Weights of a small GPT-style language model, trained from scratch on English Wikipedia.
Size: width 192, vocabulary 1521, 14.2M parameters.
Each number is 128 + 24 x the weight over its row's rms, rounded and kept within 0 to 255. Layers, rows and columns count from 0. Numbers have three digits each. The size before them is the row's rms in percent of the matrix's.

# layer 11 MLP down (transposed), 1536x192, rms 0.0889, rows 1464-1512, columns 0-95
097:145139120138095112154125150107112155206143132105133126137128113184127152111154105106128127153139115083139084153145121138145144113166114116161166127152179188144145147139144148140117156092126135108151145108153134160126179120144154113148128117141139125129137136162104175121117137144117128135
095:106172149093165118130127141136128145134141132115163148132148123086125118166133179107136096057081083157110141122139103128146132120152115161156143156160116115133161126108114098136122131108096134107138144153144147152129093114127112107111108163144133162105146160171124169160149112105092185189
104:099153114128104128125127131140141111104081126159129081121115117131135155159092099116076099175120128195149165128109122149129127136118114093163117141125180124105100101158101130150142109111101112126065132153128160099083133116113134182130146150121138117123096150177152141123114122129125116107
108:112164122126168178109115135154129152160105139112121131154157132164130154119126142129118149127105127152132088141136149127095122109156145165173125103100145149118151120141133122160128131083119120126136128132139140159106158105095089185092138081105137076098098100155135090192134097126134148076
094:146127078127124074099083080138149125150167136118109103128141109098134114111133170150176088161122108152116166127143115111137108128126143103116125140124103120141172117124148170133118146118162127136143134104151096117112130122115130174125100118100140147143117116165165139175127140120135094106
096:129122152147129143120128096135120171101126132095147063116109117142108148138142098130093134130093119120134101145159118144160149137158124138127111090147144150129153111152118139111124125121148128117099115161149097105156069105130101128126095125080147102112134140102102092112128132159132090108
108:163106153089175118103133131124132117108146112131119105084130139107129119138144135131144143112139161120164173133125142119115137133151147094131131140144148131110130125127132078135128154165114133105106084107128123097112184171150167142186127103147110109132112112138066118139119154140169116143
098:147108113114098147156140122169173143118131139124126139163168096120107164159117142124121121137108113046118161094086145148102122127134128129134119108129147074138129113149116136128123120116137133136111164132124117131152163109147148116101127124108133099119140133129120115096108143130126138111
110:129128099137140179170136161110114122072134106108113174141129158146141161181110134171157109154113124064137111150134120194144166181141146149150154123106111118148089085101144112109142092155162126098133143150133081111132170154133183127164106102135134142115135087139145146161119138138134176127
104:137112119171121125151098131128153124169145116127133151113147145138108132093121108147111139117125139079124121145159106171169129091135112121169138138145128094121136115162190120126139140119131079133144141111096150126125125131127134134155159128139152116099113123124140179103130110149127119161
097:136141139112148148140113129135119115120135150090145133098181096184159157110135099135125101116083097116139137128184107115115120120134147076135146108133148128134089136118122124122145100151116125129111112146106171167082123145169096104129127067110157124134130114148114135127117119133132134120
095:147134085139078094116161115160139118114177109155122093127110155135148107148128125154141135082133128164152104102157128169128135157103128161148112122085125124140084126139094107143101149114124140135122112123174137143154092114139091153145147158150136115101127131134140151157132120119107143094
103:118147128117082110110079170123104104160116123164182136124134137093095112106157108101136122164093122139122135098126129138135140131138110147108121141172105163142134113160129129111104115147157168087089103135131129152096089126144164149117113154099120117113143105160162151123108123123157127113
104:140100098131105152133092096129128154101126149147079130132149119139134127107137113128191147170136111128153124171099091106160147098191067150128131093122102172078117149165148138125128103137179129130117107131131122156165144125127106129145122069130126122183144130136136103111141108066142159120
096:119142106081127119118144117149115160130084095119118115120138125153136126123140116135160112081126088107154149124108127122181112120099099133097169149117129161114166105107129128076116118075136151121100125147102110127110173160177157146119142148138130123094110132133138116135101147145126133146
098:123152140063101180102143149128132100155138113096100140127142185133175140123184123156149089109154137126129113139091154102128122125151114124123106129107135142140142115116142172110122127100118109123122135102104134103107173143156164162104123110119106091110128141132137138157141078139139155149
093:170112153097126158126117112110120160125094126114144127095154154140113098135128108131156143103124129096112138131140126113108107114121131070159159128094137148163151100095117154156118176119104092144140076159167156171167176140155129078150129138120139132115157103119147116125151115144146145132
104:147127165120142146136128082121094131139159127127150085115132105109110148134121112161170149152128114151117094156127147145133096121149169150138136120060150112135157132157127145144139112107166125119161140120161091163112096134124140137087131116124171128146166115163146148123156126131133112137
094:104109129103169099153141121106118103143113127080123116134093101112104153136118103094105125112104131077165097148107061102154107088163087118140116192121143123124109101113134092133107153176170118116167144128145143177171165111087129111143142106178134121146119105132173126114119181136124107149
096:137132145132140154126136143142133090111124138166183123131167132076116139141120119110162130184122118116136159142138132194143147113148121162131163111155176145149134141147135136138121138111133120146141155126108104166127133136134122131138119117140125127143122107118089168186135124166122114134
105:134152127123125103168162145091131135122139111138103141158083113123117124150100141084112130115144130104126145129119160119140122180129140150102114129128124094173153133142132134160169111152123084126164126050136162184115154134101142160130115113121108105142150153101124121121129123135091134118
101:135132078097128163113164123109127122122112134121131158080181105125101147163135128149132137124128123094117124111147102153129114106119100098140123144172128156154078138117081130143107164117144114170107107130154092102171111171104145129104166082111103141148103139142132136129115130101119136179
103:111084152148146114163097105085147118142129107104133130123124098131129128132111122072128164146117122081099105147107155157078126097134086128162151148145123151122093160090122184099113114141143132102150135105127145104132158133092151103113152102171137130117107129137160130164162131125140095153
100:106106135089137115136067127130094092101121111148135116122132163140158115093148154111133142119129123082142136140112119073120106110090103115122100120134131156115139137129114117128135102138128173156154113135087117134145105104121103138141113144074111127154100124155096147118147169137095161118
099:104124165147096083150122161136166078193118120143137138127067084141120100145141139157143108122111133150113105111164125127175145137132105110140155145094126129128123107111139132128143108158174110128164124160147091137131125130174150114145134138134133156163153150147121119174122133107157102094
110:105118119103103115109127089103131096158132116150091134132112116156131152128113190138120125099157116109146118119139148119129156138114120147161128133113135124135103129138128095160129164100113138128114127086105137137109115119149128104126129157148101120127125083155143139125091141158115095092
102:133160107102116134144139107135118097110112121104159121150152150149115161129143133123130083102094111097147125167139110121114117160111168126149098096117099154149127099140154139137100149124119124127128133155151121149145159117115124111131116158139113108104129134141128108147115165112113102150
094:132172181164137109133157095080112115103105125105107151112121103137113105180116110143152134079119127137129145123138135112104111142118146126123128102129118122084115142098167121113077126064102155136122132129138104144119123161176156139103119127135098128135108146097103138151163108107131126108
100:118127065166134124146130154185143129152118096110121134087139150169126150085124101125097112086136148127147102119199150142108092104113139103135159151157116102151110148101095113105112116149071132113122097113143096138133149109175116148104150106100150145081120142119165112104143119121137111129
096:137120094149168130130106132139128139144145099118099149122127128112082107163123149158122121095110111216160127109194154147112136130114135103141172160189134145144133114138119096128182079145160104137130119124102124174139101138100136117111099131139142131117119146144135150133149122117138140095
108:129157160128100151127142121158120100114137147115134163141123128142120122123164119159117136133128125176112125140119156150145122113115114143152165132158153118112122125065130096098148130143149135087068129144139125084147133188121100131135095113145109136135141152133134139129098123116128125175
107:151130125128108150127075137101152072101154137158125143131127123090091110144115123100109180121107098130138139137147133103066120104100101152148145111145130092140084126117102091150163143126124114142136127129159106110125139138119161052103099152089115111114126143142137108119120110164160157132
098:115132148141134137112150121094109185150150111102170148124092140120116099115122099080145130108123123175121110113134102134131165111110126116152112117130128113137128123125115157169079127107141177127107133162136131114112132086130090080149094130089106094118126156114140124118112105119106124075
103:117120125083148148106156110161112154194120165159129133165164128153178128122123164144153107116138108123101138111162089080141121159121154122120148142103148124138096081121117131138112122147139133124148092108106150100118104129118100132111082137195127121124118088130147153107091114091114150142
103:130129130157159127137149122146159151121164115143127145113160128120089160142109104121102164109134163103102127153076146145128094153109092163166113148091110150110084127115111127150110127148133086162167125120132090182135127061157127151114142111131150156120144154143178103116159130146094137130
093:170135144157126144144168116131156112114122199164110133137143133151129086102128155117162134108115151116144158139132101106164133123137137098157121115128137103101124131111156145141162138179109123134122145133106146125144153089114120108143148123119170124167125153162157115090129088165109126121
094:130157145142141112113152106120086107089133113143145116105099096155147107129101157132167164141137135109172118167102124139092117123166119120132118121102115172136182172133159134107138118133107146159102082160124086150115125168120121126137115144089127147175128135157086131140109109181096139140
103:146135129108131118136161106146100100084153132140128110129080125148116196151115120110104102131119114155144103126087120107116107140125129116140146161133126128163120144187134108131145100168115107124154176109138130123114123121110119143158110128125134100144140156177133142133097108095129143145
095:129085100174103140068103144087146101121147135089130157137128137136110151126145089128150076126162136197160132098111145129097133147130117130146096138137146144090113149113150144124112121136147163098116086150154114118164107108117178146131153136145115114127122093095119127108103120132139134128
101:123101147154134171132129165161133150137134131106119091110132157151137123158165138115136139169094114151123109094141130110134073093083081118134123141140178096129165142118128137114145129155157097119150175044111125100135170100107142169097144140147111163150129125108153115119133163088100113139
095:078147135055135111102105156135144100146095099137123147136108179140132145151128094133149123156119135067150136121140118133130126123128125098124107136131147116102140128142126165128171101171153103123138179127083111132107101144142106086154128112162082065081095139125176089106142170135111111128
103:170124119111125144096106139159145143133147146142166102149111129126160152128116148085121122146195105109130132130125152117102162143120179141146158163135121131111087143160116173125101101151104117165169126138111132107142136135131129083146111112116096136126134169164127133150163111152134126134
096:109122106099163163127119146136176119136084096145123111106119087132125143137095142136124116143155098165096150121132141097140144107112118114126127122140113125116159156140118111125145088107157128120123123140105142118126107140126113178150109116149093109135095107135169121100156069118119106151
109:141182112132112121089144125137196104139138094161131115109125154131148108168094106134129105120091113129162152142128153173153132123100134130148111112126140103155138110151106167151150118142144142136142108143106180120132101126153127141136150139100150106149173143166128112067101173146079149096
097:113124098143112123103166147138101126136142094139104128138101114128094101106083086083128127151142112175145124138142167124127163161100129136161156121145127133129210112176131128135165150119103172164102146117138139165121121124149143143116103114143125067113121155095134093153112123134090117118
095:110125145140143154117111190150144153088104110109106152125157102090105103149173126115116105113098138201143153125149122100116141110172131143093123124146114114115116098151119100151124145134071114101106145113176163100123136096097198122107153112084146110138114115102194120086126168126138108145
099:114118149132156107122133150092133109140090096115109122111150113150109155111123123113085149121120146157130112082109107125132168126156134147115117160147160124114092181141161137165139118164085104157168136121121135106140144102133163116130085153066115138163144156129119151139116114159135122119
105:124127120149109167127147122089138141092120125108156143109136171139105089103151133096098134111126139092124091147102121079152163142125122120129118129103154131098192116168129175111142124143125140161101117147106126142107200126134142133112154135120122149143103103144064110106099150142129159148
096:116174115116140119140098118132128101167111126131108138130109105153148088128112116122123160095144115224121106165118148148162061131094142148170134149133143127124134141120161126120084139132112115151103144117122189129128157098146153156141148138140168097099120112143127134131145130153154140127
# layer 11 MLP gate, 1536x192, rms 0.0901, rows 1465-1512, columns 0-95
095:105157113122068121117145121097109138164130122120099119115147132136098114139140100131129179173143107121130160071115099166137092150078164129128138160157143106135124110071100122062148109161156109162113120150165163125133089103102148134130102161099159107124126141150130140127123107113138118134
103:128126105137096153122122143136076117121125106139151152147151082082094123078128107129127138149107117129133127132129117157157133157125136100156106109154087112179142168152121153108130107163119072099133133111108177152090090066140161157145095167145150140096114151105118106106136136115074169114
105:081128170145132161091145111128131107149123163106129132107155157099146162145119182142126148134092122169138137150129128122099145087130098076154178151172096151119172151174146132100177101196097118109105132143106109125067141125160145112163132139116106134143067172150123079111132129119175143102
096:158104137093185114126131178152119166129138097147127124113108091131152112141117161123162142138116143116147155130181170169163197094120071134142107119102118169135140070143106133150146127130149134122124119113104144106167136149116147102129096103082138126135153120131124085115140143145181114102
097:180097139147154129088121149163159086110136179146097129138151130121119147140119132106142110085110128143130152128112101119132149130123159139139164153155123122080122169177164113173110104156134090157150140107184177140111120151185144142099183117111133109127158112162100113111146171118144134159
098:124156111148102124132133125125125142115166147134090150114148106101071098150133170122104135139100139149152084116151130149123147112091143143079167164174083102128140182164101117096148147135092101135135148159152156144152126113079095093147139125128130139164111126090152106133142135159163129107
101:115116111128117108103112156127066113125092130154114120124122150145146131153110142089111150138121090169136134111155129141138128147105118191102148132124115139129150120096185121131111155159176144155159108158111123112149169152092130069129096140116119134158112160107175106118094160107139122069
104:132094156102167150129129141157131145164099134141104156127137112136137138148145115130117104130120155166111142160123133072101122129113088114119166085152169105130152139103141113100111110148110079130112140155114152117157101095123089110138119124103093090113129154078132117113129093175110134174
096:158161131132139144104139155160078130116108132141115148086147114151140121152150135130129106127138135151116101120068101131179144139155142147096101166143111131135117106126105120117110147145113096115115100144179178120115118136121159102114119165155120134095121124132102092175139129127097145135
103:151113115114163110132141126157120130147145144122108107157138117085126135128080117140156108144102106123154106102128109089142124094095098136129096143140138131132121157150136137118164122079108156157109116112122120134149084125159133082206090129094126147108096153141100120126123142126126121106
097:114146143117164140138149160118132148124095093112169100143142122169146110143127115135114128097102109103077140122161090137116117146084141118119126116158099114155124131105109097118102133124150089194126123126129158160093132151116111142130107156168142103122164140079144135118100149109152124146
097:118159134147134139118131121116150138136135152126118152153121129122078107145090184119128109139111110171125129130098133171146122136139098121180150089143124175166169137107141142134132146133137130140144135128102123096116119140150178089087112105090130107183116156123105140142136136190134166158
099:136133111150125144109100118126111144166128147136080132169131133116099152147099099098117136166088117151118151126084119118166142145144100110125146140147138164153137138145135114135111162110091144135135121091098123116157117118182095074134143114087154131184122125134150138143137135100122112146
098:124166112164115185130157137151119132145084150120174131092137083133099163123103100124134128122123124113113147149107111182162105128144158161133153150137098148169158140105113141117144157140124153121120134137061158098145134118110123101160118148145145130124164192143107113095103174165155150097
099:144145114122077158122197098141137121145100104112143187127146103120080143125138139144127137161133096167118103084140172079143169146128101155140121144134131191134140132146158114150152147133103138114132132122127122117074126105160135151151095160144117098104143198140101143134112102085114137092
092:142115117114109140103106132150103153131169144117078135112138106173105108120124075107145129139145053113090089147093121104102154174142128101141133120165132118145115108105120142150117145165124155096087103167148129123111125113144128119113124140112111133121143120095153131151173146173118129119
095:116110121130120163095100080107102138115183141129106146117143153130099153133128147113145152130134134147112087114120097127112178121122127142155085130140088120138136134132120150105133129165165149147125122113146141086111135150111116125112090128105114115139159152146123159137111125161132100131
101:124106097130124097100132117091180135139121145158119110088182140159137095148114146153130090123142113126098127090127171125126122134137115120110140120137168147145116160117109118113137158114156163141104133099137100127090132138156110152117114169137100125105127127169173128132096131168118138155
098:112075130134146176125132185124110111095120104131120165129160118129107134147129145125107159084179108109159117161115127158130134148114140185145142133132125127098117124105141138127100119158166098140131126123122086117184149104108072118149137139091128144146117119147166136097118180137152137084
108:142144073122068153123125142097094101130115136156119140138141089127132133147131126105093120145071125139121155108126149154104141139122095147085137118140110143101127140094151128125133077154122118128090141089131143139142129134150119110105145111109113067140137113087122117120149161149121178073
104:157113109081165092115135118157110121123176155092155133144130125168102154122111117133096134121140084178128172147162117136157108124126129141121153125152122093138138127114126104172139054113125094123111123102075142120188130144113111127117123125118109089159141111076126143117147122101110168164
099:177097151124143126138105148100154132094149152129130129115113101156099148174107133136135132128121163152107143118141131119077149137133129123106121108128140161181171097084119170102141135116197141176136140132127135152141134121131198109136087138136098130111116162145165142117111135177175123113
101:139114193097159131094110120140121167163115132141114111095124164128165129119130106156110136118155115157116142144142105074145113127100117146127149122105132134124145159168145115129129135176182133132068119085117152118139067085156089119110119138146158134149122165110141149170102104125117132129
101:146077150132114123120154159130149126123117114141106171086098083177144148137122099120125132140122158152164127097115090144140071121174126104113128174113131131165169090075075168106146112142167091115142155131147129091148140103146135127110115113170170137151133133171157139112149147140127146119
105:128141108124135074122163113152114125108087130139119160142119105140168124156125137145120178131079135150120115133143124102151130115125140139119180147092124167159129121100135123140122128101086102145139102129129149134144122077114149101166161193108168123105150120098172165135112123165111118061
098:142155171126127097156143130110141131126130130101088184106150112147116167146129136143113119155085139162158146112134150162111164155184117151115163095132121169122118133149119131146088119120136124119132104126120141098100135086129130087107123128144098089142086117063125120150119153131124121094
095:145103123095144130112110145142121093148132154120131133151109110129181156158132099077119118132130126122096143113111134135157117107094148103090115108101122160138131122092133041126116152096126112153062113095136145139104120139149130133118135137122122106140122149127105120110118100149149125158
102:165141116121113150131120154153149119114149122100120115151124120160119130107091115165114132139112130130163097155137153152094138159120130149133138173148123142130116138133138110111122128110123111152104117155102081069089153112092127141106142107127146145080067087135104084171119120097142161148
104:124136075116131156109180146101094084121138132127148141142119106123145142072100098141089133075148165162145151106115146123130142105127137135162149129106127103117098147097121093116132128091147106106134105157117104110130103135099116114133120128131179140145092104125132152121175108149138087151
104:129133142141151138129143115117126106107096145151104154125143170129138138119104131132125095116109109117133101182133177118198129109118114120145161151139147121138129110174145081082108105158132100108124117147090164106128117159122146127137141138166138114135109164149162130163121104150125145122
107:172130099176120145112141162123121139100142101141140108108116107121121141113188106126116162102149096168117155092152132158087146071111157137076169129133127079128147130087146085104138151130124115140146170126120145111123145131110159132137152114131114144130100149174171103155160182162121141128
098:142108115130138191162119113134151088100114166148141149129101124128134136096151136161120123129127160109117116142078106138205157110080100153124098133138095144151092131112129112112139130158096140109141142139159153112126141130105098081093107143119118117130106105172099118140131101145185061132
114:171133117142134114159139130131148153086098131108141134100115116119120133109121093103104163107150155115106163110110190150105148112103117170143150135138115124116144124134160129103158131113147099113114134112123112154157119132137139137161130143040131116115112124119081092134147137157132101132
096:153135131123073132073083152079140119123084156137145112156133116146129131140139094125129117118121154168120113099122092134124141131170118150107118120141152084166169135164151129148089146163130127113112123105120140109094121102147119130140103126095102136135120119114142134119097102122109179106
095:173161113147083160123171148127161113110095141131183137130146094104080161138143108107091128182144136124114125152091120118128115113119150146148141157133150107123097119079097113136116159094128182112116113124152149118154133144135136137145142129151130141162118110114112149159095130108132098136
095:160151114125117134140139161106100175127142107112121125113112180183107135129137095104135149134158100156127102117096120159149119133074152158115125100114115140120134111117104157190112127144124134083128098120115117156203156158192133112127117110125135092152110156130136083120146130135101138136
102:114136133134116184114113135132101176156143143131127137144134139102121122151136096120071136125166071152124105104090135119110105120105105130127114145112099096144133145190140162118108078120167111103105126152117132125121153152117138151142102150115129106115072106173125086121107129130130076097
094:173138168143132147105134135086119110094120122128200088099081068122105105124116116137170159151134149140136162101085122122145093141114143159092132144126121166127109120136112092101116112167148126144085127096107105181111116143153134134108141121155125125144147118142122152138123166090105115170
105:111118125129171175096123088155126091131166122189088122088165152135133157118120155112119123116143107157179147107128154142138132155096139132118134167143145107127114140151123142129155140121120095087120121101122119136117135128102142145188152144113131087132113111147104114151120116112180135118
093:114134164081132170085137140108156149159138090084082171119140073102098126143095139129116164154151138094150142136119193066132116104087168109129119112124113101118135137100061146146148139157132104121130133128103134132114111129143115115107127137141167129158096130136162113119190110109107135122
102:112106131136128168119091173101117102109167107130153126133100106120121112140119109141100148142143098120131119111172086198128137127099143128110104116136152155138129139097140112155127187114133086128157142133148159123082120131163139111128134153117145081116146144119149131165137181175136115089
095:109118197129118116120139145152091107087097093139146167131142121106119133098124132117111130108077128131082119107109173118112161104116134152175117161121091131129116125128144155119074100130140124076093123082124095146111114112103124151132146149133119092136101153108100129136113144121108156127
100:128138124116127184095134121106145138136139122101115155115098134096133130136153089133105127093119087151132133140125115143125154118133098190140143151114117088178113118126121138111138137152107114103145137171139152071177159110141104131157104110129161098146129114104105130152074152138119194162
102:133126133134118119114117129142155133101152159102131143122151160134119180128137133110097139122137132116153112110112157149122108128118127072106121162113106171117142108143105125115110127144140098094103175110108154109161130179078151114159125136124044138172119093121141151133093154140139111143
097:125132117138141141109131119188148109099112150123103101105108135135144127139106116154131164150130146168149081140140080118145122123136119153121096143121130149164145114141148141099185147107098157138104119159103071115123139123123154112122147187112121070128111059122148148141159141118128111159
098:097110123140090136147082106112155140149120130113096143103125120149154144145134112126134110136112135167144106134146135139162163133133148140120125124162135132145127137114133147085141135131140161162138118114147113154135130156106181093103144161114172140133156158120177136170130132123113156116
096:159129095172111138130153146131174130072090160126111133130148165148151191111086111149167169134145113148141150137124130092127070172100100128141143117133123141109129097160136132123152153144142119145145155089102082110116150139163129140159124166138096112094147164121050114114081139096115106106
097:184070159101111133090137118117118166076118132160096139126131146133101154171118097138087129112159111130121113127124129096125156148124133114115128101133125125131117137156081138129120116170173155087133119102113108155146122117134126141138141122128095122141101117115107139124109131139079115152
# layer 11 MLP up, 1536x192, rms 0.0915, rows 1465-1512, columns 0-95
093:143136097134127104135116154103110140108135143111135152106117091164127104080103136117120180165126127142121141156138118143134134147109108170112110141136096099128136145162100123142092116109142108155137131153116118125128160117126135129192158115071141175142119140175114098132137151124139109105
105:180113152152178129113155148099141143138137131140112133161091044163075160138138153075112111154144110103141107130129134138118158109115146148117109121136126104105121124114137178140123173141152154108107128101123132104164105179136119143146138083146123111149141144138124131112140147115109120185
108:104077177120123122094158173084103151107119120104140188146140144136124138152103160100146092119130115114121174117126124115100096124150133138120106175143124141107118091103115148105176104154124089139126128096169164140131136144100179112100092159125112168083097134109121163085094128121118114128
092:100135087087139136149139156114140150111169107133131126200143130090142124117073147125082096098156102137148171095125135066132155144167148144103146105143127104166150142130079090159145147087140112127162119153086144157124113177197117129153138116132132151139127111111137065104124135135148121160
095:125094166096110074110120112172127128103159102179111096133088128065171057129155150137117128121134149154113118130102122126170103129184160129132137148136100128130111167140094147119147136141144151116126120125094162155121145110132143120145145120095133119143133141121117139169118110124088170120
107:144137142133085091125128118150141123149138132102171090101098105107135106091122150123092073112112165139080140114139114141108112139115140083119134180171159137149129132137129115096153099114137110115129139121130093129105149161126089127173123107140125118151130106133082125124118141124097124152
099:142139124146141119094156131114124082141151120071117139169125134092133119113121123149150100130118146150106110099164145110147098126082151113131143155096127140116163160111107128121123102124114098119157163121109094132120129117107153134097122139180120135147120137123153121106136140165139176145
108:116132144119162100134114205145108161128131129161112149107136162152117124138142132102113161160108148131130128158113089111140114151109161168181140092129135159122103096157137141122127155131154114144126112146170125141131104122128130152158114143124114146118132156094144122124108127135130163117
104:135122094100151111131080130121190074098141155136152095105132092117138125105138128117139088144138130102127088113060169125106116121142138181135123133144131178122087110103073164162136132167122075159159095132134123110114130162144111140130156127119103133128124162113092109078125188119072113157
098:171117112125087107119092104163134117092127121097107138177102115119089136124119119134121114160155151120142112148097077111144077162159130148111106142130130094121112082165111128137089148123135113140128127122177151132126106126129121124172185132141111124146113135117140096181134142128103124109
094:115144188088140124097086168115113099160110099108123118120109108152128136092138142146119155098119127132134160131101082090119133144091150068107137134164157147084174107102150125139143081163154121133140155147101144167119132144126155108125083143145130072185119127132102098147117168116159131123
105:132149139136119148135119101110120170163174174131143105114128084141100074119087175129108149162087146146114124184165107127114091167120119157118137144118113112094114077091135163103147121170157081090113114147133114136110119108118121130162140132125118115080166130133159075094151144090140125097
104:077121131144158140145149115158135121117079116181147132112107147138104094100115056099124170114112110146118118127104090128178163111145139116131128106088158119139155099114108117126135101134147139145128132121139152136153077135109116090131163161094122120113140144129132167120122132122096117170
093:082142153150114122111117165165170149137151084099138171140183133129139112125111139108122145141150117112133144090103163112151141131124129138131159132158137179163110156083128094082072130176128159102117101163136084109130124093121128147138122156097141146142130146126142120101089121103155132114
097:081114088172135143166143170135122105154081127113136166107097151160136114139140134132115145128098130139134124167153112125107150103137128134135136152107126180134090105098113117100116079104114111086127088142132153150130112102109118056138145089097185090129135159127137161174109129120148130122
092:167145135167148123113148162122109163160112165131073116079120103139171118107102145137123109168112135158110121156103132137149126104086087180130072091122164136115121128116079123090097173150109111140121150130118099128163098140111142133127114163161127138117151124104154100177162133145123080125
106:140126130111111106103132122153143114141130137144073141166068106102115144168135155151188141151077116137086139121178107140077184101144152121141123144091113151123126155096115126100155110115130161113151112093148103108122160146141113155086165123147154159115153090160110127127175133084128100162
098:155118123139088154115161126134147133095169109124149051118175091148126089103091156138161153135153098159157106136152161110107121112114154134132126128119130100140124124165072115166115146123111163126095111123133083157143087163132132170184106166130127134107100125141113137135113106145153148132
095:110112126119121136145141086102077198107137120121142127119132090169143146136139131154125145115120141140150115164128172108131135158160109139108085117114171126157112084126154164175128105168120125095136124136149168102154138128127126153101141133132086094107135175111144116141124123146113133127
104:129140121146138090145145130132162181148094097155126125094121118160114133117102092158126145147092099144138122117141102140080116108162124119102152140132096109091120149091150129140149133133135138153155135108090153134200088130068094141099126109142114150120118147099100097113114151123148164113
100:123105143129108155130143142150115099104151121108090126143133077075117122120114149118145094144141138160149159061122138139169127137109129109103164097132064130120180135128137109134094165113122105136117122127105176156150145123139162119107108154105169123117111147127112185131113121115123171105
101:165154144159134122121147105105108120121136092149150171114159128129076133153109103148164109120158157131096138112152154163116199138131172097108135194140153136122127141146149093145085126133139116115119171102135164102127094185138132135128154115127114131109089086147129118119088141161135136143
101:138097128114142136123126080158081130114127138143120134131137107155139113131106115108131130154077165131112085168111130112125111111126156129171147151160143100107125172108157123151148155153131152109125134139132144144122142119129137095096130117151159146105160102170148058118163114131148160119
097:141133137089099126135167143133159153123143119155142122153146124098136120135143121079129129157160110142140127121103118095087148144130121073084146122163142124131148137143123115146144156143145123139168176081159084137161155162136093171118144118118112134168141110132139152091155086122136138110
109:155139111102092138146175154142137105152144147120129141131119131145101179158123094110127126174128143110154140159192126110116171112140129142115099125143109109132123164136130110123123131127113126159107109146106085107146137109157154097158124113069113114165148146121128115126128129133134153106
112:164131136141120129134088102127099142113120141132114165118152092111096110127121107154129094123104119145145129097134099147166128116121127149108117147131133149165136154144160115139109133158130153126099149131121138175113087120125123123101146167145120114087082145121108154158132183102123132170
092:124118153145130080116081111143130126135126150152095114156103099185138137160127108132127134165168109129131122143176131165124162129119114144119148154077150101120120103132143160130144141121165137122170125115152119099170105162151137128071077097134148117151122149118143075168133137102151099142
101:145139139121141169144131081114145106106138108150139158123136125133076131158088139127123137120147119112158134127127156093102171119153123092110105101119124157112131193153159117094157133139154096130124109121117101143121102119150138098108119163140155085116104143096097125147151135119157159084
098:133123144111146144139113129127141138142173110138124091122109140124135127123102099134142168116108161121124126156147125117142137095133068153079086117155123135151138126170174138165145164154119137142136133153181153108121114196125107172131161145106124178121175120117103099096071182116121145145
107:113090128164152100149139160166116130105156160134120085116141125144126130180188155134149114105093090142119134106102130133119148146066120153144130140112127114081140183118098156134131129115094115098111142143120137138131153104132097107146140129112121113180146116122158063151167139098109172147
106:126127155140152111166113101110092109155047143126146143133119078151137128149120174144145139126130141117129108131084105155126104162063138140136127134104125143107135134090159114126172111148142121151128109125158158134092110118144115139127101148148100111134132161108138153148127097067140093088
098:106110148072095118117092155127101136101087079143105143158173139127145125129106183103155104113122126117121113160132100157131104095129107097157140210122144116186172139130130095105094119179159164117107108135161099137147125134123135115111107167125164100167117095157153152139110109120155116103
102:095165122136155125135140098144134133121118127163121139073126078135137123133123128172121138123127102132100114143125115141125124117141118139120113139113112068114150122150116122123083105126084140119127127135150116108108102199144147103166154128118115129094085118130158137105146160129141138104
098:136120092126115097181102161130112155144144111131106097095117074107123114133123086153131164131155097156128163139085147107178198183159084145127155101115179128089125132099121140119106145130135139120160120105149107148117137178127168132128154091153104122148127112114115145103132156141140114140
090:132153184122119133151094159136164183158114089154134112156131152154157152125126117117128122143110119139155113148116138116137131132134150169135112168124100153182115114129140177099133148071118126139080100143139146156096122158161161158123109108184123122170142127128133157176171113132121140125
095:151088122076137142147150090102111106132106135147175117127116119104134099128162113145124126157122117158068134105110127128112111108141171097128150113144155132104134122121123153153146106149129120117169161143093170139113112175165165083126147156085113149106114118107126076143128126092128154186
100:111163148137087154117182127168114093113153091175098098064119099162141093106118099160128151138128145138104126150145150125136146147118102130109127178164135103161183141133114147130135106137116125130180131084144141105164118140116117109118094115105123126110157107150099134111140164126182177170
094:117188128133157137132093121128153092143152144150155140169142095127139152125102120189122126115119084130164129172144121115135111139117132120112147092107161126123159164081160110139109121120092069123137141123109122113103092144150110112108159150157144192118175162184150124149147134136144132083
112:133111080125065154113100112132109150147120159123118097152117107129164118105136126124124152144105120143085116135150151060138124156139123139124129145158144103113135120143202115126152144076158136125085105157169118154135167159171144154120125134167114124133169105134088147129106126160155140105
094:098164092111102156137091122122146144093094085139114135099158113158147097119084180099140137110146115111102141165135164085115124141118129185144133166112119163143104138180118131101108144119127124160078075126173139179137118124127151140158121162161103103123141150148116095134126106148123111156
104:135151095145147139170129141153120127115110123079075094135141137154154127142139144143106075134121176140135098118120144120146169120138125157123118124148143093102159160129152142122121124142147133121138138122119133087130137157133120110139142101131072137095119150116160155126063154137125166150
105:098174092143138119136122126145132190115110148113134099112126114103138096110133103140124146176128125123139110124137107114101129146146157124054138098141084137105100133155146084080113097129120068098170096121173120128141151156149128105126104109116146130117075138097147107150121172114158133109
110:130157139139149093153123107066150202135139111123170097140149109109093123156118109087125151140137138116123108120161081075154152170116119156117111132103119145116116100136157134109176128109145131112110115134107107112132108115115125138125085114157141120112128131106133127087138124143107149150
104:165122152098161136113100073113124084130163136148131138097097162139118101103139141160116141107060164120127095139117070129146177112138128169094113143123076158094099093137141120065092111115123124111120125130129133152126112087159120157116156160154147118082108126157116158149121088138120120133
093:135145138123098150155143104097147095123168135141134124094148087184109119145125132117142098146131129125153135149110149120090117122079120076155149079125143147151119133122091064116124141090116103073117103102117104150130149117104104173099095121146146133091122091130130123141101056110136133132
096:122119088147102120123143117128134147155106099120131126135134092112128112123111100163086116132097147120134124113139157151131102108088169185120127130114107107109105122124108109132099123146126114101102102165145098124096131132144168116088152119151104102097068093086142085140114135134079130138
104:147106100167099121129148113123122106162085164103128137111189098154130107158126073128105116152154095111133114115114139095149144095177120131118103098162145116177081113104133166113135115110094113112083116120125097108106144135121100140142138119104107153127095142091153152114152124106125128153
093:086082134133096131166132108146171137122140114082130115107149149144138102146124102104152130149112156118110136125112106092076174120154122141114130129131109088142125127156163114128161171165125146143108090120160070116148168170113087113098138118156097150105129169109152142139140135139096057120